{
  "num_hidden_layers": 19,
  "hidden_size": 128,
  "num_attention_heads": 4,
  "num_key_value_heads": 2,
  "head_dim": 32,
  "intermediate_size": 512,
  "vocab_size": 3454,
  "hidden_act": "gelu",
  "norm": "layernorm",
  "norm_place": "pre",
  "norm_eps": 1e-05,
  "positions": "alibi",
  "qk_norm": false,
  "attn_scale": 0.177,
  "bias": "all",
  "tie_word_embeddings": true,
  "parallel_block": false,
  "init": "orth",
  "init_std_qkv": 0.0332,
  "init_std_o": 0.00539,
  "init_std_up": 0.0332,
  "init_std_down": 0.0027,
  "optimizer": "soap_variant",
  "learning_rate": 0.00657,
  "beta1": 0.95,
  "beta2": 0.98,
  "weight_decay": 0.024,
  "lr_head": 0.0054,
  "max_grad_norm": 1.0,
  "warmup_steps": 200,
  "schedule": "wsd",
  "decay_fraction": 0.385,
  "decay_shape": "linear",
  "final_lr_fraction": 0.0,
  "batch_tokens": 32768,
  "max_seq_len": 512,
  "doc_mask": false,
  "train_tokens": 195200000,
  "max_steps": 5958,
  "dataset": "wikipedia_en"
}
Each number is 128 + 32 x the weight over its row's rms, rounded and kept within 0 to 255. Layers, rows and columns count from 0. The size above them is the row's rms in percent of the matrix's.

# layer 2 MLP up, 512x128, rms 0.338, rows 213-237, columns 64-127
size [ 96 112 109  84  94 102  95 104 100 112  97  90 106  89 101 121  99 100 110 109 100 101  96  88 109]
[[ 74 130 140 131 123 148 177 146 184 117  87 133 189 173 116 150 126  67 183 110 128 134 195 107 147 102 188 126 103 136 145  76 151 160 124 114  90 117 147 133 121 124 120  94  88  88 150 140 138 131 120 150 134 165 122  76 117 205  75 152 150 157  70 134]
 [109 154  92 165 134 156  50 134  86 128  87  52 116  98 144 131 134 123 107 148 134 110 114 137  93 189 131 131  92  68 117  74 192 182 101 200 128 102 111  92 114 175 103 136 140 117 203 125 158 144 114 161 125 131 146 130 112 128 175 114  98 145 146  94]
 [133  96 133 119  68 191 141 118 154  65 161 103 160  89 127 158 140 149  94  96 105 146 173 136 114  93 105 117 143 145 128 146  95 158 132 126 123 164 118 127  90  95  86 166 104 136 116  80 122 112 119 153 126 120  75  92 114 136 118 129 124 189 148 147]
 [131 134 171  85 152 130  87 167 131  79 176  85 123 123 144 154 101 107 153 136  56 129 122 106 135 127  97 149  88 180  86  87  96  95 141  88 142 141  89  68 142  72 151 108 149 138 141 107  47 102 144 105 152 138 121 106 138 113 150 117  62 118 112 186]
 [121 160 188 145 155 143 146 115  99 115 129  99 134 154 117  94 126 114 119 139 117 135 108 114 145 121 140 131 106 109 117 139 196  69 136  85 120 131 149 169 168  80 102  50 131  86 107 155 106  60 120 106 119 131  76  77  64 120  82  93  84 135 101 144]
 [ 87 144  56  95 156 159 134 147 129 111  93 163 154  61 155 187 134 170 157 144 173 123 141 165 101 110  58 175 114 113 112  99 123 143 145 111 113  84  90 108 174 152 190 138 160 100 104 106 175 173 129 107 121 167 110  85 174 165 175 156 140  54 187 120]
 [130 126 148 121 121 120 129 125 110 126 180 147 143 142 155  73 143 111 164 122 165  96 140 130 132  90 134 141 149  96 148 101 130 117  51 146  97 158 162  75 131 177  86 166 164 212 176 136 103 110  89 125 152 134 151 133  87 113 113 138 148 206 115  90]
 [108  70 136 111 125 135  90  79 134 143 166 135 165 108 156 186 128 129 114 132 149 120 154  79  75 177 133 109 121 183 114 118 124 126 101  86  97 164 175  80 131 101 141  79 135 106  69 123 123 109 129 129  98 128 146 139 182 142 129 159 171 115 101 119]
 [ 91 155 154 178 134 146 184 154 164 100 136 150 117 107 172 157 157 190 131 158  98 144 136 183  28 128 128 114 123 105 119 156 147 114  79 108 146 156 115 112 108 123 204  95 113 121 109  94 155 123 146 186  99  92 158 131 110 153 173  94 132 137 136  48]
 [154 155 130 118 120 132  89 163 110 120 143 106 127 114  97 129 124 139 173 162 152  63 176 117 150 155  96 129  82 108 153 154 119 123 112 154 184 113 115  96  91  74 178 125 135 133 147 103 122 176 135  85  93 125 101 160 144 169 205  95 139 160  66  74]
 [154 119 131 104 122 122  59  89 172  89 149 125 136 161 154 192 118 130 142 112  96 173 141 112 119  85  46  95 113 151 124 141  92 141 112 163 148 171  96 169 144 135  73 158 102  96 140 203 136 139 181 130  83  68 159  84  98 161 110  89 202 153 110 132]
 [128 123 122 181 120 168  99 170 198 145 122 144 167 147  85 143 127 124  83 114 143  79 139  95 112 119 151 158 157 136 156 131 118  95  70 199 166 141 133 119 209 147 118 131 157 110 152 170 151 148 132 124  63  87 121 103 196 122 102  93 145 153 110  76]
 [135 151 140 165  96 112 151  71 165 111 132 131 129 146 107  94 160 101 106 110 122 169 109 102 143 119 105 111 141 139 119 120 128 101  81 157 116 178  96 104 123 127 158 132 148 112 122 144 128 115  71  99  56 131 117 108 156 125  91 130 107 126  64 161]
 [177 137  98 182  85 115  40 124 177 114 157 177  88 185  94  84 137 180 163 117 138 129 118 140 113 167 121  93 184  97 102 154 172 162 171 148 130 123  77 143 156  95 135  98 127 148 166 118 181  90 162 117  68 139 103 104 123 172 148 106  95 144 137 137]
 [104 130  93 122 140 107 154  99  99  96 137 133 129 125  96  87 185 159  83 166  80 111 169  93 141 114 137 118  91 148 152  92  89 169 178 124 112  70 124 122 134 147 128 102 167 123 187 184 146  81 126 101 119 176 158 103  94  98 150 116  96 163 167 142]
 [ 64 133 124 116 142 171 102 115 104 188 104 143  91 109 123 116 131  98 117 167 117 133 162 186 143 197 188 135 114 175 132 121 113 126 161 103 113 128  99  82 111 164 137  86  86 151 196  49  53 127 109 149  81 129 135 105 181 101 161 146  96 156 131 141]
 [157 114 156 140 123  38 131 166 139 139 147 156 132 138 134 141 120 153 110 130 101 161 133 168  90 127 117  89 106  84 121 133 161 146 140  91 104 124  94 115 157 171 147 134 133 160 109 114 187 144 149  51 143  62 152 148 144  76 132 133 138 113 121 105]
 [178 145 134  93 120 161 143 144 163 124 165 111 130 133 142  62 195 152 161 122 170  91 138  71  89 135 164 134 123 114 139 120 173 135 155 106 161 122 131 131 118 144 101 153  91 101 116 122 156  99 147 104 132 173 149 119 131  95  97  92 225 127  43 105]
 [166 170 153 206 120 137 151 163 197 112 189  87 175  92 168 172 132 174 117 123 112 132 169 149 128 122 113  67  82 119  86 152 118  94 138 125  66  89 148 181 141 111 128 131 148 141  81 111 180 132  97 144 128  87 123 187 122 118  90 124  94 176 111 113]
 [165 132 107 142 107 146 186 120 146 160 151 126  97 133 120 119 158  96 103 201 114 101 139 107  96 149 159 104  69 132 124 116 100 139  88 142  98  71  91 121 125  85 109 126 150 110 187 143 169 132 142 121 114 114  69 130 125 152 112 102 126 169 133 119]
 [145 138 128 105  94 108 140 141 111 102 116 144  70 128 125 133 107 178 140  86 134 172 145  99 103 160 179 148  73 126 100 112 138 154 166 153  97 114  76 187 159  97  91 138 159  87 166 199 159  75 143 176 151 112 135 143 167 111 116  97 132  96 186 132]
 [126 149  50 133 113 150 125 135 107  85 101 129 116 171  64 119 141 167 112 126 110 151  99 107  93 116 101 191 128 116 124 134  96 113 115 112  80 168 115 120  72 102  88 184  95 111  94 111 151 111 155  96 147 103 129 185  90 138 191  69 124 140 216 171]
 [125 173 136 148  83  73 157 137 117 125 186 165 115 116 121  86 164 164 119 123 137 118 108 128 131 133 109 124 147 137  98 162 117  63 177 134  89 110 164 115 186 158 137 166 126 187 153 126 161 151 131  80 143 100  77 133 145 130  82 116 112 146 157 186]
 [102 136 129 104 127 146 128 184 130 103 157 163 135 125 164 192 162  70 181 139 110 108 114 121 149 108 137 128 129 116  93  77  76 139  76 172 101 174 130 163 139 118  74 114 121 174 107  64 143  44 139 123 115 106 132 122 137 116 163 109 123 136 158 148]
 [ 95 108 162 154 149 153 137 142  94 147 111  98 147 160 127  55 126 147 184 118 115  91 111 122  93  88 143 129 111  75 124 142  17 145 186 109 153 120 115 104 155 157 115 160 117  98 123 168 123  68 158 115 150 182  96 135  89 126 123 142 122  50 123  69]]
# layer 2 MLP down (transposed), 512x128, rms 0.313, rows 213-236, columns 64-127
size [115 101  95  88  87 104  90  93  97 112  84 101 109 103  92 112 105  97 111 107  81  90  92  88]
[[ 90 151  75  99 123 155 137 143  76 150 135 161 108 176  88 150  68 123 149 152 141  59 130 142 168 157 144 111 110  91  95 116 113  93 170  78 162  88  97 142 150 120 135 103 108 152 123 150 183 122  86 161 127 128  84  70 142 136 106 153 109 104 128 125]
 [108  89 118  79 179 106  32 132 141 127  88 115 153 162 141  86  96 128 158 136 139 148 159 147 145 107  85  67  95 108 149 106  82 132 106 127 104 116 106  93 164  99 117  59 134 124 149 138 150  75  70 186 172  84 104  94 129  79 122 138 159  98 101  95]
 [180 137 130  81 130 102 112 105 108 103 183 151 102  32 108 103 133 120 146  91 128  98  97 119 125  56 166 144  98 127 118 101  83 130 128 122 154 188 183 122 108 117 115 142 125  95 144 179 158 123 160 142 147 140 132 126 202 142 169 174 143 143 115 120]
 [153 151 133 109 113  91 167  77 153  91 145 146 109 129 154 121 127  91 122  91 144 149 146 151 179 144 110 119 122  92 103 120 161 190 132 220 120 167 155 165 141 129  95 139 138 149 197 173 174 120 135 156 123 162 130 101 119 143 145 208  86 209 120 142]
 [139  48  92 127  99 143 100 137 114 112 146 142  94 100 120 130  82 104  94  95 170 107 146 132  95 143 150 131 136 117 122 120  88 143 129 139  88  79 115 128  79 175 158 144 129 169 136 114  71 187 157 154 138 115 172 138 207 141 141 121 116 123 100 206]
 [166 190 158 152 142 127  94 122 110 107 145 128  95 152 131 163 197 159  69 104 129  57 143 173 102  84 145  66 138 142 116 160 140 170 126 134 173 205 127 129  76  99 124 109  57 122  95  72 112 106  73  96 137 122 100  93  83 148 118  80  84  85 170 113]
 [122 136 118 103 126 169 139 179 108 178 100 158 152 151 155 188 168 145 124 136 105 164 177 133 173 171  74 137 123 186 158 148 118 114 159 116 118 155 127 156 130 115  94 147 101 144 146 110 128 130  93 219 159 140 104 141  91 136 112 153 167 124 175 121]
 [ 92  97 214 143 143 109 125 132 111 170 154 147  89 146 130 170 137 140  98 127 121 168 105 174 180 146 122  77 137 150 145 125 171 121 174 148 115  96 142 157 127 148  92 148 101 170 140 167 129 114 106 200 100 172  74 145  58 140 124 131 146  57 162 152]
 [136 138  88 113 126 147 147 101  96 161 150 140 116 161 106 105  97  89 115 105 181  95 122 165 140 139  89  88  95  76 147 164  92 177  96  83 113 121  75  90 174 125 146  78 158 151 140 100 128 118 148 121 104 163 150  77 123 116 107 139 138 134 147 135]
 [ 97 126 116 114 124 109 138  88 107 106  81 117 162 153 113  84 139 128 154 195 155  68 123 158 169  92 102 137 187 116 158  86 116 100 115 129  89 179  61 166  48 102 147  65 168 120 138 120 118 188 202 140 161 102 126  94 135  74 177 138 120 123 104 189]
 [135 156  85 131 126  59 155 146 191 121  72 119  86 146 146 115 145  90 169 123 186 157 140 157 143  75 121  86 132  91 103 130  86 124 154 110 143 128  98  89 177 170 111  98  92 169 127  92  94  68 107 123 134 114  68 119 134  74  90 102 143  83 154 160]
 [149 167  74 192 193 147 114 143 128 175 117 106 133 103 124 135 140 136 203 115 138 126  87 119 121 208 171  96 116 138 105 155 156 137 126 127 128  90 161 127 105 103 109 133 152 121 115 159  93 142 113 123  83 224 163 166 114  76 111 122 130 104 173 111]
 [116  64 111  96 141 102 163  76 144 217 136 104  47  87 145 110  68 141 158 140 136 139 105 152 174 132 134 106 122 100 153 127 175 132 156 182 144 153 103 154 112 146 116 148  90  81  91 117 118 138  89 163  95 123  78 133 136 117  55 134  81  95  76 104]
 [143 143 100 161 171 133  84 189 131 126 167 149 169 140 124 105 103 153 121 126 134 173 179  71 136 118 112 133 136 138 183 166 149 152 158 116 171 133 170 181 107  99 154  37 135 120 133  95  98 121 141 177 166 138 146 182 151 164 143  80 136 137 160 122]
 [143 109  86 180 127 115 103 126 116  93 195  79 105  99 120 157 154 119 134  73 114  99 129 156 165 160  86 148 137 170 139 144 172 112  74 129 164 166 117 126 129 142 109  75  97 108 115 152 118 164 120 128 194 139 170 156 160 109 106 119 114 129 105 133]
 [113 143 206  95  92 118 113 107 172 137 154 127 113 173  76 152 166 105 137  92 124 137 140 148 108 105 130 136 140 120 144 147 205 107 135 134 121 110 108 150  80 151 167 131 149 165 124  98 120 101 114 159 104 158 100 105 105 126 143 123 118 135 163 119]
 [117 133  76 111 168 136 147 126 156  70  83 132 162 133 129  61 159 146 174 117 133 149 120 161 121 124 126 171 139  77 175 181 156 123 145 118 120 122 157 162 126 118 109  76  87 120  39  85  89 135 113 114 103 151 161 204 148 188 125  96 117 124 135  84]
 [ 99 134 168 150  91 121 172 161 107 130 104 161  98 154 118  93 154  95 143 155 176  98 107 135 105 123 123 126 131 125 106  65 113 110 141  69 143 175 130 180 143 132 140 121 165 123 191 171  95 156 126 155 157 114  89 156 177 164 126 122  62  88 113 208]
 [148 106 181 113 125 140  85 113 163 145 162 137 136 170 151 109  67 145 110  84 165 134 204 136 138 119 112 158  51 158 113 148 105 135 122 190 159 150 130 134  83 139 114 118  48  93 130 176 104 101 151 109 183  86  88 130 133  87 158 163 165 136 119 123]
 [ 84  77 122 145 135  98  64 160 122 169 123  88 111  96 134 130 152  98 145 152 138 129  70  99 106 125 139 205 142 158 167 120 111 129 127 133 153 153 167 143 112 179 107 103 118 171 147 148 122 133  91 157  99 116 100 151 101 116  93 150 198 158 114 156]
 [145  71 115 174 135 100 135 120  85 155 147 139 176 160  59  60 137 111 126 140 119  88 109 162 180  97 158 129 197 139 156  92 143 137 124 104 159  82 122  76 139 136 173 155 115 105 153  36 115 195 122 112 130  99 155 114 163 110 106 142  86 131 110 125]
 [ 81 138 165  76 139 132  76  91 116 129 117 127 111 130 166 148  98 123 129 167  99 108 133 149 135 140 140  97 139  94 118 112 134 220 101 145 178 160  78  67  74 132 128 136 193 104 115 164 133 170 138 128 111 154 192 118 135 137 118  96 190 156  44 147]
 [158 118 157 187 136 163 137 122 165 108  82 114 209  92 159 170 111 169 122  66 120 138 105 110 128 134 149 107 151  79 126 169 217 132 157 165 137  92 134 166  81 153 147  84 123 114 125 158 163 128 123 116 138 148  85 143 110  84 126  78 128 131 175 117]
 [ 74 113 139 130 156  42 121 102 141 152  76  72  86 149 124  93 136 132 110 155 130 193 127 140  84 134 136 121 154 141 135 160 134 144 130 139 202 180 194 171 129 151 125  78  77 160 130 127 121 142 127 129 125 157 121 135  82 104 112 157 110 130  78 203]]